config.toml
vocab_size = 1637
init_std_up = 0.0651
max_grad_norm = 2.0
decay_fraction = 1.0
doc_mask = false
Each number is 50 + 10 x the weight over its row's rms, rounded and kept within 0 to 99. Layers, rows and columns count from 0. The size before them is the row's rms in percent of the matrix's.

# layer 5 MLP up, 768x192, rms 0.065, rows 235-289, columns 64-127
100:63 55 59 42 40 36 43 33 47 51 41 49 43 38 59 31 62 47 35 60 67 38 60 50 50 46 54 52 39 58 48 72 51 55 45 65 66 26 54 54 31 56 48 37 43 48 53 51 44 59 50 52 49 35 26 43 44 50 32 48 50 48 54 41
100:45 35 52 61 38 46 52 54 39 66 40 58 44 57 50 44 51 51 46 42 58 43 51 36 48 37 54 44 44 41 49 56 51 59 48 38 62 38 41 61 61 46 62 58 46 60 60 48 54 47 50 36 63 42 61 65 65 53 55 83 61 43 56 62
096:44 46 62 24 54 45 48 54 40 51 56 58 66 38 66 61 52 47 51 50 44 51 36 41 63 58 60 57 56 43 53 67 50 60 49 56 68 30 38 42 34 43 63 54 48 43 49 54 59 30 48 59 58 42 52 53 50 52 52 45 58 58 52 58
101:73 60 33 60 50 53 45 42 40 48 28 39 57 48 44 41 53 51 51 41 48 54 45 60 33 52 55 50 53 36 51 76 53 42 54 50 65 65 45 48 47 44 41 54 63 71 58 49 46 51 44 35 53 59 46 57 55 54 34 53 38 53 66 55
109:65 54 51 41 35 46 65 41 47 55 68 53 53 34 49 46 45 52 56 66 39 60 52 48 53 44 51 41 50 62 50 51 44 53 51 57 55 53 38 53 47 65 34 63 50 61 54 37 63 55 63 45 43 51 38 48 41 34 54 53 40 38 42 44
102:48 43 60 58 43 59 47 44 46 54 46 55 53 62 43 61 57 36 51 68 37 58 41 48 54 37 37 59 39 50 65 63 44 61 36 46 40 51 53 45 55 36 46 52 58 47 54 73 39 61 49 49 32 70 37 69 47 56 38 45 36 41 39 50
098:55 50 67 56 46 38 54 55 44 40 56 48 35 26 44 50 49 34 38 34 43 47 48 50 33 69 52 63 51 40 46 43 46 59 44 36 66 53 43 50 47 61 34 47 32 80 47 50 38 65 62 54 59 32 38 42 31 38 34 52 56 59 42 45
095:65 47 36 66 58 47 65 50 27 54 53 54 48 48 43 34 41 46 47 63 56 41 58 49 38 50 39 52 38 42 38 51 57 43 40 46 33 53 56 58 48 48 54 39 38 46 24 47 41 49 44 36 58 42 36 49 33 60 54 46 61 48 56 43
104:55 62 43 49 40 69 60 45 61 62 45 39 59 46 38 51 66 47 64 46 57 61 51 35 56 59 33 56 39 44 54 33 51 51 55 54 55 33 49 44 60 29 41 48 44 52 54 41 49 34 52 40 48 52 40 58 44 59 60 58 51 44 58 55
097:40 39 41 57 39 43 52 42 62 23 49 43 47 61 43 53 44 51 42 62 39 60 40 54 51 50 45 42 41 56 36 39 41 41 56 54 60 47 42 63 43 50 51 51 59 49 44 62 67 48 52 50 63 57 55 63 46 73 62 39 58 58 46 63
100:52 66 56 48 40 57 47 36 41 66 46 51 37 61 39 36 53 51 52 45 54 37 41 40 47 56 55 41 54 47 32 53 53 71 78 52 34 42 63 44 39 49 43 42 55 59 38 55 45 43 63 40 82 49 65 42 43 53 30 42 58 37 54 43
099:41 53 52 58 34 43 49 42 39 54 38 59 72 46 51 50 53 45 52 49 35 35 42 49 45 59 62 57 57 47 56 46 60 45 40 51 42 56 42 41 26 44 68 61 53 53 55 43 41 64 52 45 51 40 34 67 51 57 33 70 47 49 42 43
101:57 51 44 36 54 44 23 54 43 47 37 65 51 43 29 59 59 39 54 45 56 46 36 36 38 68 58 43 54 52 43 56 60 43 54 52 50 53 33 60 64 48 46 49 69 64 46 64 34 62 57 27 61 66 41 53 52 43 52 55 66 44 29 40
099:67 42 62 59 56 54 52 37 46 51 61 68 57 45 57 56 61 63 47 60 44 59 61 43 49 54 57 53 51 49 70 57 46 45 46 50 47 47 52 49 45 47 34 60 71 33 55 43 38 51 53 55 60 30 60 71 69 67 48 55 58 31 47 37
098:65 56 36 58 42 49 35 37 41 47 46 42 36 63 50 39 50 72 44 51 48 53 29 55 43 38 61 57 63 71 55 48 43 47 55 50 47 73 39 60 44 51 62 40 45 45 41 32 29 42 48 49 37 26 43 47 57 56 56 42 60 47 47 65
092:51 41 56 55 48 39 52 57 26 65 55 42 54 71 36 57 36 38 37 67 36 56 50 58 56 80 45 45 50 50 44 53 56 38 64 45 33 45 55 51 40 56 49 39 58 55 51 60 60 62 37 55 31 66 35 69 54 46 51 37 52 45 58 44
107:25 54 47 52 56 70 68 61 51 53 47 55 47 54 45 42 48 44 55 52 50 74 50 26 51 45 50 48 45 31 42 46 48 60 53 44 56 62 69 52 45 57 54 41 62 55 65 49 58 41 53 48 61 48 69 39 44 59 44 51 66 52 48 54
105:67 58 50 79 48 36 49 44 49 63 53 44 43 61 64 51 58 65 48 47 40 56 56 40 35 42 56 55 50 54 59 62 54 57 35 47 65 49 50 59 41 41 48 46 58 26 59 71 38 48 53 53 53 65 31 44 56 56 46 43 61 36 47 56
103:52 56 70 43 45 46 52 40 66 52 63 57 40 59 36 50 48 44 50 51 46 54 71 65 49 55 39 61 66 30 43 56 60 51 43 59 49 60 37 38 43 59 33 48 35 55 45 42 51 43 47 39 50 44 48 47 28 63 52 51 37 55 38 58
102:51 59 39 50 49 50 53 66 49 59 52 49 44 50 52 39 37 53 41 14 56 33 57 54 54 46 50 48 59 41 20 45 51 62 49 69 75 53 55 50 50 43 51 44 50 73 47 47 44 61 43 47 43 58 48 50 47 67 37 48 33 40 51 43
101:57 50 50 57 51 44 60 41 66 54 63 51 35 53 56 46 46 48 54 43 47 40 55 49 41 51 50 55 55 34 51 43 39 43 38 38 51 47 62 55 55 44 56 69 48 53 52 52 70 57 50 45 54 61 51 43 73 64 48 50 61 51 33 48
103:61 69 62 47 59 38 55 52 59 43 37 35 38 59 41 58 38 44 46 47 42 39 48 38 57 54 53 52 61 43 52 60 37 70 64 55 57 37 37 49 51 59 54 72 47 55 28 48 64 48 57 60 49 46 58 63 26 53 44 54 52 53 36 62
099:60 48 59 64 54 67 40 51 47 58 35 41 40 40 46 61 48 72 52 46 40 41 55 65 45 52 39 47 59 59 52 42 35 46 46 59 39 62 49 39 55 54 78 60 57 47 40 72 55 39 39 38 54 66 60 37 34 56 51 64 51 46 50 58
111:38 66 55 43 59 26 36 74 46 54 44 55 33 60 44 47 44 55 32 39 52 39 47 35 55 69 51 54 43 51 35 53 40 64 47 51 58 33 42 36 45 53 50 40 51 55 50 62 61 55 42 57 41 46 61 51 57 54 39 40 53 53 55 58
095:47 51 51 57 45 35 77 52 52 45 63 63 67 59 41 53 60 65 33 34 53 36 58 55 49 55 47 52 42 72 63 33 48 46 48 56 51 44 54 55 45 65 55 52 64 59 52 60 47 62 60 57 42 37 49 24 43 39 56 47 48 53 42 41
098:53 37 38 62 57 65 48 57 45 42 42 19 45 56 61 58 60 34 50 56 56 54 45 54 35 53 45 50 32 58 25 57 48 54 66 48 57 48 58 57 57 45 39 52 44 48 45 68 45 51 44 52 53 40 59 53 61 50 48 61 48 50 45 41
106:36 54 59 48 42 41 66 57 54 49 46 42 58 36 58 45 54 56 32 54 49 66 49 57 43 63 40 38 34 46 64 54 47 36 65 55 53 58 44 42 50 67 60 54 43 37 31 53 46 60 57 40 42 45 63 59 41 59 46 41 53 56 41 35
107:45 48 54 53 24 50 38 53 43 42 45 40 48 54 58 43 64 66 66 51 46 49 33 53 51 58 62 42 65 61 46 56 35 46 46 49 34 30 50 70 63 55 50 57 57 56 48 58 87 57 67 62 56 55 47 48 52 47 53 59 57 52 56 48
101:44 61 54 42 63 51 53 52 50 54 72 69 52 46 61 53 42 46 40 52 49 41 55 55 50 53 49 43 34 55 34 66 54 42 37 42 32 49 55 48 57 58 65 44 52 46 65 45 47 42 54 40 42 44 55 51 57 48 48 42 49 52 33 72
094:45 55 43 52 61 42 38 43 37 54 43 73 59 47 44 45 47 54 57 50 46 59 39 40 42 49 38 60 59 48 40 65 37 44 55 44 63 59 60 54 52 70 46 54 39 54 44 59 48 60 50 65 40 35 53 57 57 52 42 34 32 51 23 52
091:69 50 44 49 35 38 33 38 60 41 52 50 62 40 58 38 36 57 21 60 60 37 38 45 27 55 56 52 33 54 53 48 65 67 66 74 41 45 60 40 58 48 51 42 54 51 53 57 33 41 40 42 52 44 43 75 54 54 40 64 52 58 45 54
097:47 31 50 51 41 64 36 37 48 41 46 39 57 69 62 42 61 21 46 47 68 28 27 49 56 51 64 60 59 48 50 53 56 43 45 46 47 50 50 42 49 48 68 44 49 61 59 67 64 57 40 51 40 62 48 51 64 43 40 65 49 51 53 44
113:40 61 65 49 55 48 37 46 58 54 55 55 54 47 54 49 54 56 42 51 65 55 45 26 56 58 53 42 42 56 49 49 45 58 63 27 47 47 47 37 32 55 63 37 37 58 47 32 53 39 46 50 58 33 34 47 45 41 47 56 50 48 50 71
094:42 57 39 62 45 49 43 55 45 52 41 53 54 68 67 56 31 64 52 63 55 58 73 51 46 60 48 49 51 41 58 54 63 57 49 52 54 44 51 42 54 48 45 46 48 55 53 46 37 57 44 32 62 32 54 55 41 39 63 47 49 56 38 43
108:46 51 72 50 60 60 25 41 62 42 61 41 57 65 48 44 32 64 50 49 41 51 49 51 48 69 56 53 63 66 40 69 53 57 50 50 37 53 47 54 53 32 41 38 54 44 59 45 52 60 66 32 51 52 41 59 47 68 58 57 65 37 35 53
101:57 61 55 32 51 38 58 66 64 54 41 59 43 49 67 60 48 50 59 47 53 46 64 48 60 61 55 39 50 32 56 42 57 38 44 31 48 62 44 49 47 67 54 49 42 41 85 41 40 64 48 54 45 32 56 35 34 32 51 54 47 48 45 48
106:47 62 33 46 58 70 50 38 38 48 57 51 43 43 62 57 37 52 53 40 69 50 53 38 45 50 59 53 53 45 50 65 59 70 58 52 35 58 57 48 58 63 66 58 40 58 27 51 41 58 63 60 64 54 34 65 55 41 53 58 42 50 46 47
095:57 53 58 56 51 39 53 69 44 37 35 55 59 68 49 59 58 39 61 55 41 47 64 48 62 56 48 52 51 43 37 40 61 63 45 34 43 52 34 45 60 51 54 58 49 42 35 44 45 41 39 63 46 39 59 56 47 28 47 60 43 53 48 55
102:57 47 47 57 40 40 48 49 59 58 31 39 44 57 47 47 47 52 73 55 41 51 35 53 65 42 49 42 52 50 53 52 45 52 54 60 51 48 52 59 65 41 50 56 32 29 45 44 50 52 53 45 51 59 51 39 44 52 57 45 39 63 43 58
095:46 54 37 45 32 44 45 49 53 41 55 60 71 46 47 29 50 52 53 47 34 44 64 64 65 60 43 68 57 41 43 46 55 53 60 54 37 43 47 47 45 44 58 48 29 49 54 38 47 56 32 33 64 47 71 55 44 55 55 46 57 45 45 52
102:59 38 40 55 47 63 47 38 49 59 46 68 46 52 47 51 52 54 47 48 32 42 54 55 44 63 50 51 53 35 59 55 65 47 44 53 48 23 31 50 46 45 42 48 40 54 72 66 46 39 43 47 54 55 75 48 51 45 56 47 47 60 53 39
097:40 42 59 53 43 42 56 59 32 58 42 42 52 48 62 51 34 43 52 64 61 60 34 46 58 42 50 52 45 42 57 53 68 53 50 54 61 60 53 47 54 33 48 54 62 56 54 31 44 58 51 32 38 47 71 40 42 59 62 47 66 56 47 31
104:64 59 58 55 39 55 52 49 57 40 60 61 71 43 47 38 23 71 49 46 59 52 50 67 55 48 50 48 63 47 51 58 64 45 61 51 60 50 42 60 37 67 61 42 27 70 56 65 40 60 51 29 40 39 44 59 70 55 65 47 51 46 53 66
108:54 49 73 65 41 32 47 33 44 45 49 52 40 35 60 56 54 34 55 36 52 48 31 47 45 46 67 41 52 51 73 53 35 46 66 59 48 47 52 33 60 38 50 62 66 56 32 46 59 49 51 60 49 41 45 51 40 35 59 46 29 38 59 45
104:43 41 34 43 47 63 65 67 48 40 59 38 35 48 38 44 38 57 52 39 64 60 48 43 54 58 56 60 53 48 37 51 51 52 58 69 55 40 60 43 52 53 49 47 29 44 53 40 41 64 44 49 65 53 38 43 57 47 64 62 54 60 45 42
100:44 50 49 51 43 69 44 64 41 32 52 56 54 47 48 46 39 51 55 52 52 46 53 56 56 41 46 44 51 56 63 43 59 49 55 52 35 39 65 54 47 53 41 54 55 38 43 54 57 57 64 42 64 53 42 45 50 25 53 69 47 56 51 33
087:55 49 63 44 49 40 58 53 62 51 71 56 44 50 41 55 46 45 45 43 38 64 51 65 36 43 63 34 47 35 45 42 42 38 38 45 63 45 57 20 58 44 58 40 53 62 60 36 51 46 59 42 52 66 48 46 53 58 44 37 28 47 39 59
113:48 40 29 51 40 64 35 49 64 33 56 34 48 43 59 41 35 49 58 40 52 33 58 45 52 61 69 55 46 54 49 42 65 55 34 47 66 38 39 62 31 59 70 33 60 48 57 46 28 43 38 45 67 55 48 55 64 49 51 40 60 27 48 40
097:64 61 38 39 42 49 37 42 64 49 55 62 59 54 47 58 52 56 47 53 57 53 52 32 53 54 40 50 51 41 56 50 64 54 51 52 61 54 46 46 54 51 63 44 73 60 28 52 43 33 42 49 58 44 47 59 52 58 40 43 33 49 62 44
095:47 43 77 51 65 60 56 56 72 60 48 41 41 37 55 46 35 49 61 46 50 62 44 64 45 66 43 55 47 55 47 56 53 40 55 62 46 44 39 50 33 62 46 62 48 56 39 53 60 57 50 52 39 39 36 56 42 42 50 42 44 64 44 70
097:42 35 44 47 66 47 55 56 41 42 42 44 61 49 22 58 59 50 45 62 46 60 46 57 41 43 37 66 35 63 50 64 56 57 47 50 54 53 53 56 29 63 49 57 34 65 55 30 48 36 45 52 48 51 60 22 54 47 44 37 45 30 46 54
101:43 52 51 48 51 49 44 54 69 33 56 37 47 76 69 49 40 60 47 64 40 64 42 49 36 57 54 58 45 56 68 59 53 37 37 48 50 65 26 51 41 40 53 34 38 50 59 45 59 55 51 46 39 52 55 56 42 60 30 40 69 38 69 67
093:57 39 47 46 63 65 56 53 35 68 57 42 45 55 80 54 38 35 67 52 63 58 48 57 39 52 52 70 45 40 73 56 51 63 50 27 45 62 34 58 34 30 53 52 48 54 34 61 51 56 59 59 39 46 36 45 45 45 49 48 44 57 52 50
096:43 41 53 74 46 55 41 64 57 56 59 49 56 43 52 54 55 41 54 46 37 44 34 42 39 47 44 55 77 51 44 51 61 74 54 35 54 50 34 51 44 44 57 61 57 38 61 59 48 42 67 35 51 46 69 38 52 60 34 56 49 50 51 28
102:61 53 43 55 38 58 56 33 69 53 44 52 68 35 45 42 50 58 47 27 37 30 57 52 34 44 58 34 62 38 36 63 47 63 46 49 46 71 61 29 51 45 34 57 56 47 47 67 41 56 59 45 40 32 49 56 29 56 67 46 34 65 70 49
# layer 5 MLP down (transposed), 768x192, rms 0.0652, rows 235-288, columns 64-127
094:44 58 51 37 56 48 56 73 47 68 43 63 53 59 63 68 57 32 66 43 42 37 41 37 26 56 55 67 43 46 43 42 55 40 45 40 56 42 52 56 52 57 60 69 42 35 33 34 53 43 61 48 41 40 53 68 50 37 70 60 57 59 25 78
096:49 45 45 49 44 41 44 43 45 38 40 40 49 41 70 46 45 49 50 53 45 40 55 71 49 41 55 49 46 59 46 50 39 47 44 47 60 64 36 58 58 54 40 48 43 51 51 61 46 34 51 63 44 39 50 54 46 43 67 40 57 37 36 56
091:66 58 33 60 43 58 60 56 48 45 56 61 52 65 23 26 52 53 57 45 44 58 60 54 49 43 32 38 70 46 55 62 67 41 46 45 35 55 56 48 53 63 58 63 44 56 75 37 69 57 67 58 46 50 47 47 52 43 61 51 47 47 34 46
095:66 40 59 46 49 64 43 46 51 50 59 42 60 55 45 70 51 43 56 55 43 52 42 45 56 61 42 48 43 45 61 38 45 68 51 43 43 30 60 39 38 51 67 36 45 38 34 59 54 55 57 48 53 59 53 56 50 47 53 41 58 38 37 47
095:56 48 62 39 55 63 43 68 59 36 28 50 48 59 61 60 49 43 37 42 51 46 50 28 45 43 51 58 64 56 53 53 78 57 55 29 51 45 51 54 53 27 52 49 39 52 32 42 41 44 52 66 59 43 50 44 50 64 47 54 60 63 54 50
095:63 43 48 25 54 62 39 55 56 46 53 47 33 33 55 48 40 58 47 26 63 46 32 35 56 54 45 55 44 68 48 43 48 50 58 47 59 48 46 48 46 58 40 40 41 52 52 31 63 43 61 51 75 37 62 44 51 58 53 49 59 51 54 43
102:40 43 43 40 62 60 47 46 47 37 71 49 62 45 60 49 52 61 68 66 51 59 49 45 65 52 52 27 65 49 52 38 67 47 49 51 44 34 54 57 43 53 73 73 60 43 63 56 62 33 54 32 53 58 53 52 61 47 47 37 53 46 37 39
096:49 44 40 70 65 46 36 52 47 50 37 47 60 48 39 51 36 59 40 36 33 31 46 57 39 48 67 39 60 36 65 52 34 51 56 46 58 34 59 53 53 76 69 33 56 53 59 56 46 52 49 40 41 46 55 57 51 38 56 44 36 57 40 68
109:48 45 48 30 64 40 38 51 49 45 38 66 32 49 45 23 42 60 47 58 45 47 44 35 54 44 51 41 47 63 50 56 48 29 39 54 43 71 26 41 38 51 67 43 51 48 66 43 46 55 53 44 58 40 58 43 48 42 41 51 52 41 43 65
092:39 60 50 49 48 56 53 56 41 56 58 75 54 54 44 44 35 44 61 43 48 42 51 46 45 60 67 67 58 66 52 60 31 49 42 51 45 56 47 26 50 39 50 56 44 53 33 43 49 41 56 73 36 61 36 60 50 50 34 41 48 40 42 63
103:31 33 50 51 44 47 65 44 53 44 47 59 58 49 46 50 66 49 58 55 44 52 64 48 47 55 42 67 51 59 67 60 40 35 39 39 58 62 44 60 65 49 57 61 57 59 50 72 38 46 56 53 65 64 38 56 52 32 69 70 54 38 45 54
098:48 38 39 55 66 45 44 48 69 62 51 61 47 57 40 43 49 49 45 49 50 44 47 59 51 70 38 50 49 53 68 55 50 49 56 47 46 56 37 50 44 54 27 60 52 37 65 41 35 49 58 68 56 56 55 20 38 45 55 50 42 63 44 77
102:55 47 39 55 30 64 45 36 51 52 47 39 52 50 48 61 40 59 52 45 47 44 62 56 59 55 45 38 42 42 68 48 36 48 43 53 53 43 66 56 49 52 45 48 44 50 47 44 74 71 27 67 33 51 49 42 44 58 48 35 39 56 67 33
099:34 57 57 57 36 48 53 45 60 54 34 49 57 53 36 40 50 44 40 32 43 40 60 48 59 44 57 47 33 46 41 38 53 48 38 60 50 48 66 57 32 41 55 53 41 60 50 40 48 48 34 60 54 53 41 47 44 34 53 39 27 50 69 38
096:51 56 41 54 43 52 35 48 63 35 49 40 69 40 59 59 40 46 49 60 47 37 39 64 38 57 69 59 38 30 39 36 35 56 52 49 69 35 76 48 33 60 56 45 48 63 57 41 36 43 46 38 62 76 55 61 44 54 53 44 32 55 47 50
092:61 40 50 45 51 58 40 50 67 49 61 48 53 59 45 51 68 67 44 49 74 45 61 39 51 39 59 45 65 56 49 48 38 49 47 49 58 31 33 41 64 56 55 71 58 42 56 57 39 43 56 52 34 47 53 37 56 48 43 75 62 53 42 62
105:46 50 46 54 45 36 47 53 38 64 58 56 47 45 51 43 59 43 50 66 40 58 44 64 24 69 59 52 46 43 42 55 56 49 41 34 62 42 59 49 38 51 42 59 43 38 24 40 51 43 56 39 60 47 43 40 46 57 56 23 48 56 50 50
107:51 67 47 40 53 66 56 44 45 66 56 54 51 50 40 71 34 34 41 47 59 50 63 55 63 53 37 40 27 48 48 41 50 52 60 37 53 30 67 39 52 43 36 59 45 59 44 29 52 43 55 48 56 37 44 54 59 50 52 46 38 52 50 42
100:39 50 46 48 33 69 50 51 42 50 39 53 51 60 45 56 48 39 45 52 55 60 50 46 52 45 46 66 39 59 46 32 51 38 66 52 63 41 60 60 56 36 47 41 41 49 42 67 38 57 50 65 41 41 43 53 66 65 56 61 53 51 50 39
105:53 55 46 59 46 42 44 40 62 51 48 41 63 57 63 40 52 63 48 38 38 56 26 44 62 40 62 44 62 67 43 56 46 51 47 40 53 34 61 58 53 64 60 68 53 58 57 57 40 61 46 46 49 62 60 40 44 48 46 44 61 52 73 53
092:34 43 51 59 44 68 41 42 40 59 53 50 46 56 45 65 62 64 50 60 68 41 45 33 63 62 54 58 42 55 46 46 65 45 55 55 62 45 46 51 62 47 48 53 58 48 48 56 47 43 56 51 50 34 76 36 53 27 55 51 37 47 60 29
088:36 46 46 63 58 49 39 43 62 40 68 45 45 53 53 55 53 49 57 56 33 57 38 54 47 59 44 52 66 53 57 53 58 25 48 46 43 64 49 56 55 58 52 48 53 44 54 56 56 37 41 49 57 37 50 57 52 54 53 50 57 39 51 61
103:47 53 40 55 52 46 75 46 50 52 57 48 48 55 42 31 54 40 45 56 51 55 54 44 53 56 54 34 44 46 55 36 65 63 48 42 44 30 57 76 51 69 56 32 42 42 38 48 46 63 44 48 48 42 38 67 61 37 66 63 43 49 47 36
104:57 62 47 40 51 50 53 53 37 71 51 44 78 52 50 45 69 52 66 46 71 50 53 52 35 36 41 47 49 48 57 41 44 42 53 44 43 35 46 57 42 52 36 41 39 66 46 55 36 56 46 33 48 30 45 38 62 56 68 61 47 44 58 59
102:56 59 49 67 62 63 30 33 49 40 45 58 47 39 50 41 49 51 58 77 55 71 40 48 44 55 53 35 43 40 40 72 56 64 37 46 54 73 33 48 42 52 49 55 56 42 61 51 34 40 56 40 66 37 52 57 54 52 51 43 54 34 46 54
095:53 59 48 60 60 42 64 46 50 38 53 70 41 56 55 44 48 60 39 50 52 48 49 44 58 62 56 50 70 41 52 50 59 28 61 44 58 65 58 52 43 56 45 47 63 72 37 54 62 50 60 41 54 55 64 64 57 21 65 39 57 50 36 60
107:38 74 53 48 56 65 54 54 48 45 54 49 58 34 38 50 46 59 52 49 63 46 39 48 54 34 58 52 57 47 37 64 51 49 46 48 38 56 62 37 61 46 51 47 59 44 51 44 39 40 41 58 56 44 69 64 42 75 57 59 36 35 74 50
103:75 51 56 43 59 54 58 54 42 54 27 55 74 51 71 52 40 40 49 56 54 46 69 58 61 49 43 43 42 54 59 40 62 54 56 57 33 42 46 56 41 50 52 38 40 67 54 49 26 52 24 40 45 39 55 45 39 58 58 46 47 40 64 50
094:44 49 43 67 40 44 40 49 45 50 40 42 48 42 50 53 41 40 47 37 39 38 53 53 51 60 53 56 55 45 47 25 46 53 43 68 43 49 65 51 58 43 61 56 54 42 44 49 47 34 49 57 49 65 60 50 55 40 45 42 75 41 64 41
101:59 26 56 54 33 54 71 38 55 46 55 35 41 46 65 51 48 54 52 57 39 75 57 72 58 52 53 53 62 42 57 36 55 54 49 44 44 51 40 45 44 35 52 53 53 43 60 42 55 43 48 43 61 60 58 70 39 57 66 61 77 51 50 47
088:39 60 58 46 61 43 44 51 37 47 44 46 33 56 47 48 41 58 69 48 56 48 49 45 55 61 35 44 73 36 45 55 44 45 29 46 61 56 56 51 29 56 42 48 45 55 40 51 49 28 47 64 51 41 58 45 59 51 60 49 41 40 73 41
097:38 51 52 48 59 41 57 57 57 36 54 55 53 42 48 48 34 63 70 61 51 68 79 66 68 50 41 49 59 56 61 53 51 56 50 43 53 56 59 48 47 45 48 38 50 35 50 46 50 60 72 60 45 51 43 48 34 65 43 40 53 50 57 56
112:67 37 76 35 51 60 63 62 36 61 51 47 61 49 65 51 50 43 57 50 33 31 46 56 47 56 46 36 44 57 47 62 31 32 42 56 49 52 52 40 48 48 40 48 55 47 40 36 47 55 52 55 57 57 39 53 50 57 42 33 39 63 21 54
099:42 38 45 43 54 48 45 45 68 56 27 43 83 31 58 59 38 48 59 56 48 41 39 33 38 59 53 66 44 64 58 62 28 54 54 32 64 59 61 52 39 44 51 50 44 53 38 44 44 59 69 52 52 42 52 40 41 58 60 48 46 49 46 40
107:57 59 47 68 65 47 70 51 53 54 38 49 63 54 49 50 45 41 35 55 56 61 64 48 57 47 49 56 39 49 60 53 61 40 43 72 62 52 65 70 31 52 49 61 52 51 63 47 48 40 54 70 52 46 58 35 35 51 64 45 45 46 54 59
102:55 41 21 68 57 46 63 44 56 42 62 35 40 61 40 38 60 59 29 61 48 52 50 56 42 53 42 60 48 74 45 60 44 53 61 51 78 52 50 58 67 47 31 40 36 56 47 59 50 43 50 43 58 55 48 47 61 58 58 34 49 49 50 65
102:42 46 42 48 32 34 58 61 52 59 48 69 47 59 50 59 51 45 60 29 53 44 59 46 57 51 39 51 56 49 67 53 46 49 28 64 55 41 57 37 42 35 49 49 48 57 69 57 43 54 58 35 49 39 46 51 38 42 20 58 61 58 52 41
095:53 58 71 53 57 58 35 61 59 63 42 61 26 43 60 48 37 43 52 50 61 50 60 50 41 57 34 55 55 67 41 45 43 48 66 63 16 45 72 56 48 54 59 50 42 60 49 66 20 41 67 33 57 57 42 39 43 64 64 40 36 45 36 37
101:54 61 65 50 51 55 69 43 33 38 65 59 59 46 52 54 30 43 39 30 49 48 45 46 42 55 50 38 50 49 49 53 56 48 36 38 40 48 70 45 27 36 50 38 67 43 55 57 53 45 49 50 36 64 54 62 57 39 51 36 57 49 71 27
095:57 41 56 50 61 39 56 57 55 52 62 51 31 50 49 73 55 47 52 52 40 31 43 35 38 58 67 52 36 45 46 39 39 57 44 54 61 55 61 63 59 60 45 47 52 54 55 52 51 44 46 64 33 47 57 45 70 54 29 54 43 51 46 74
106:39 52 48 65 46 50 49 47 64 48 49 35 59 43 50 38 46 36 59 54 40 53 48 61 52 35 56 49 53 57 56 52 42 57 55 33 58 52 57 55 52 53 61 23 50 61 48 48 56 46 43 43 42 55 40 55 58 45 34 32 72 45 57 56
095:61 52 59 66 61 50 62 51 54 24 62 62 47 64 32 49 57 73 52 29 43 51 52 61 48 44 46 65 59 51 42 42 41 63 54 34 46 44 47 57 61 46 57 52 37 52 68 48 58 61 45 49 52 45 38 63 59 40 42 62 58 45 46 58
102:34 39 56 45 45 44 48 66 47 60 50 52 44 57 68 60 62 48 63 50 39 55 53 34 65 50 58 47 33 57 39 46 51 61 59 65 46 55 37 47 55 31 52 54 47 37 36 48 39 35 30 50 47 47 57 54 31 50 45 44 45 49 35 38
107:69 48 52 62 55 52 53 53 48 39 64 54 37 34 61 70 44 40 46 40 61 61 30 50 38 54 49 51 54 65 70 32 35 42 50 56 55 56 40 63 38 50 43 39 55 37 57 53 46 48 49 43 49 54 38 25 52 61 53 45 50 63 55 51
110:47 67 49 47 39 51 55 44 63 43 55 52 47 59 52 43 61 57 52 45 65 39 59 46 61 57 46 60 53 39 41 46 35 44 48 60 43 59 49 43 77 38 55 48 58 47 55 48 73 53 50 57 32 55 58 57 57 62 41 75 44 47 49 57
095:50 41 33 62 51 46 53 26 48 55 53 25 63 55 38 45 43 39 51 51 75 53 35 31 55 36 41 59 55 38 50 46 41 43 49 45 54 55 30 40 52 51 72 45 50 47 58 40 52 48 47 41 50 56 52 33 58 69 37 50 52 68 47 63
094:61 49 37 61 56 43 55 47 43 44 63 61 57 54 32 47 45 57 46 61 77 50 53 43 45 55 56 57 60 60 63 67 72 47 51 67 44 55 46 41 62 48 62 59 53 41 38 54 59 53 34 45 29 40 44 45 45 53 48 47 52 62 48 53
109:67 70 59 38 34 48 45 58 51 53 44 55 53 40 31 45 65 57 43 46 53 51 52 50 39 45 62 43 44 56 57 70 36 39 44 50 57 58 43 41 55 56 52 59 26 50 64 41 46 58 45 37 49 58 42 69 35 46 50 54 44 52 40 45
102:44 66 32 46 56 66 58 49 65 30 50 37 47 54 61 58 37 55 59 48 30 62 56 45 73 50 27 59 53 55 43 27 40 51 58 42 56 45 62 52 59 43 38 48 26 50 49 34 63 38 49 45 49 42 28 49 36 46 58 55 40 44 54 37
104:63 57 28 47 43 47 59 53 47 54 54 59 49 49 51 55 61 41 54 64 40 32 37 57 58 49 63 71 45 42 54 47 52 61 47 47 54 51 54 44 35 41 40 41 51 56 58 68 45 37 57 57 44 52 51 53 25 42 50 45 51 37 56 31
100:66 41 27 32 49 62 51 47 66 56 44 47 66 60 42 45 51 47 43 60 49 60 30 50 46 51 48 38 53 56 48 60 42 45 60 57 45 36 56 41 60 55 55 68 44 67 42 45 44 57 51 64 34 50 46 52 47 47 53 53 43 50 51 51
100:43 61 59 61 58 34 41 61 54 56 49 62 50 42 33 46 56 52 48 59 50 47 56 57 38 46 42 47 55 51 50 31 64 51 54 64 39 37 58 53 47 59 62 46 67 42 61 53 28 54 51 36 65 43 63 49 58 53 46 62 35 45 39 37
098:33 56 60 57 25 54 40 51 51 44 25 58 50 43 31 43 48 60 51 55 40 53 43 58 57 79 55 39 46 56 25 52 40 44 49 62 56 48 59 51 45 68 50 49 43 49 61 43 60 36 50 38 60 58 53 50 48 52 48 39 41 28 66 62
092:60 44 49 53 54 63 52 66 57 35 48 53 42 60 58 56 32 50 38 45 30 55 57 54 32 65 65 41 21 38 57 53 45 57 60 59 54 31 59 55 36 46 56 62 48 55 36 27 55 46 41 58 36 47 34 65 61 37 58 50 44 42 56 55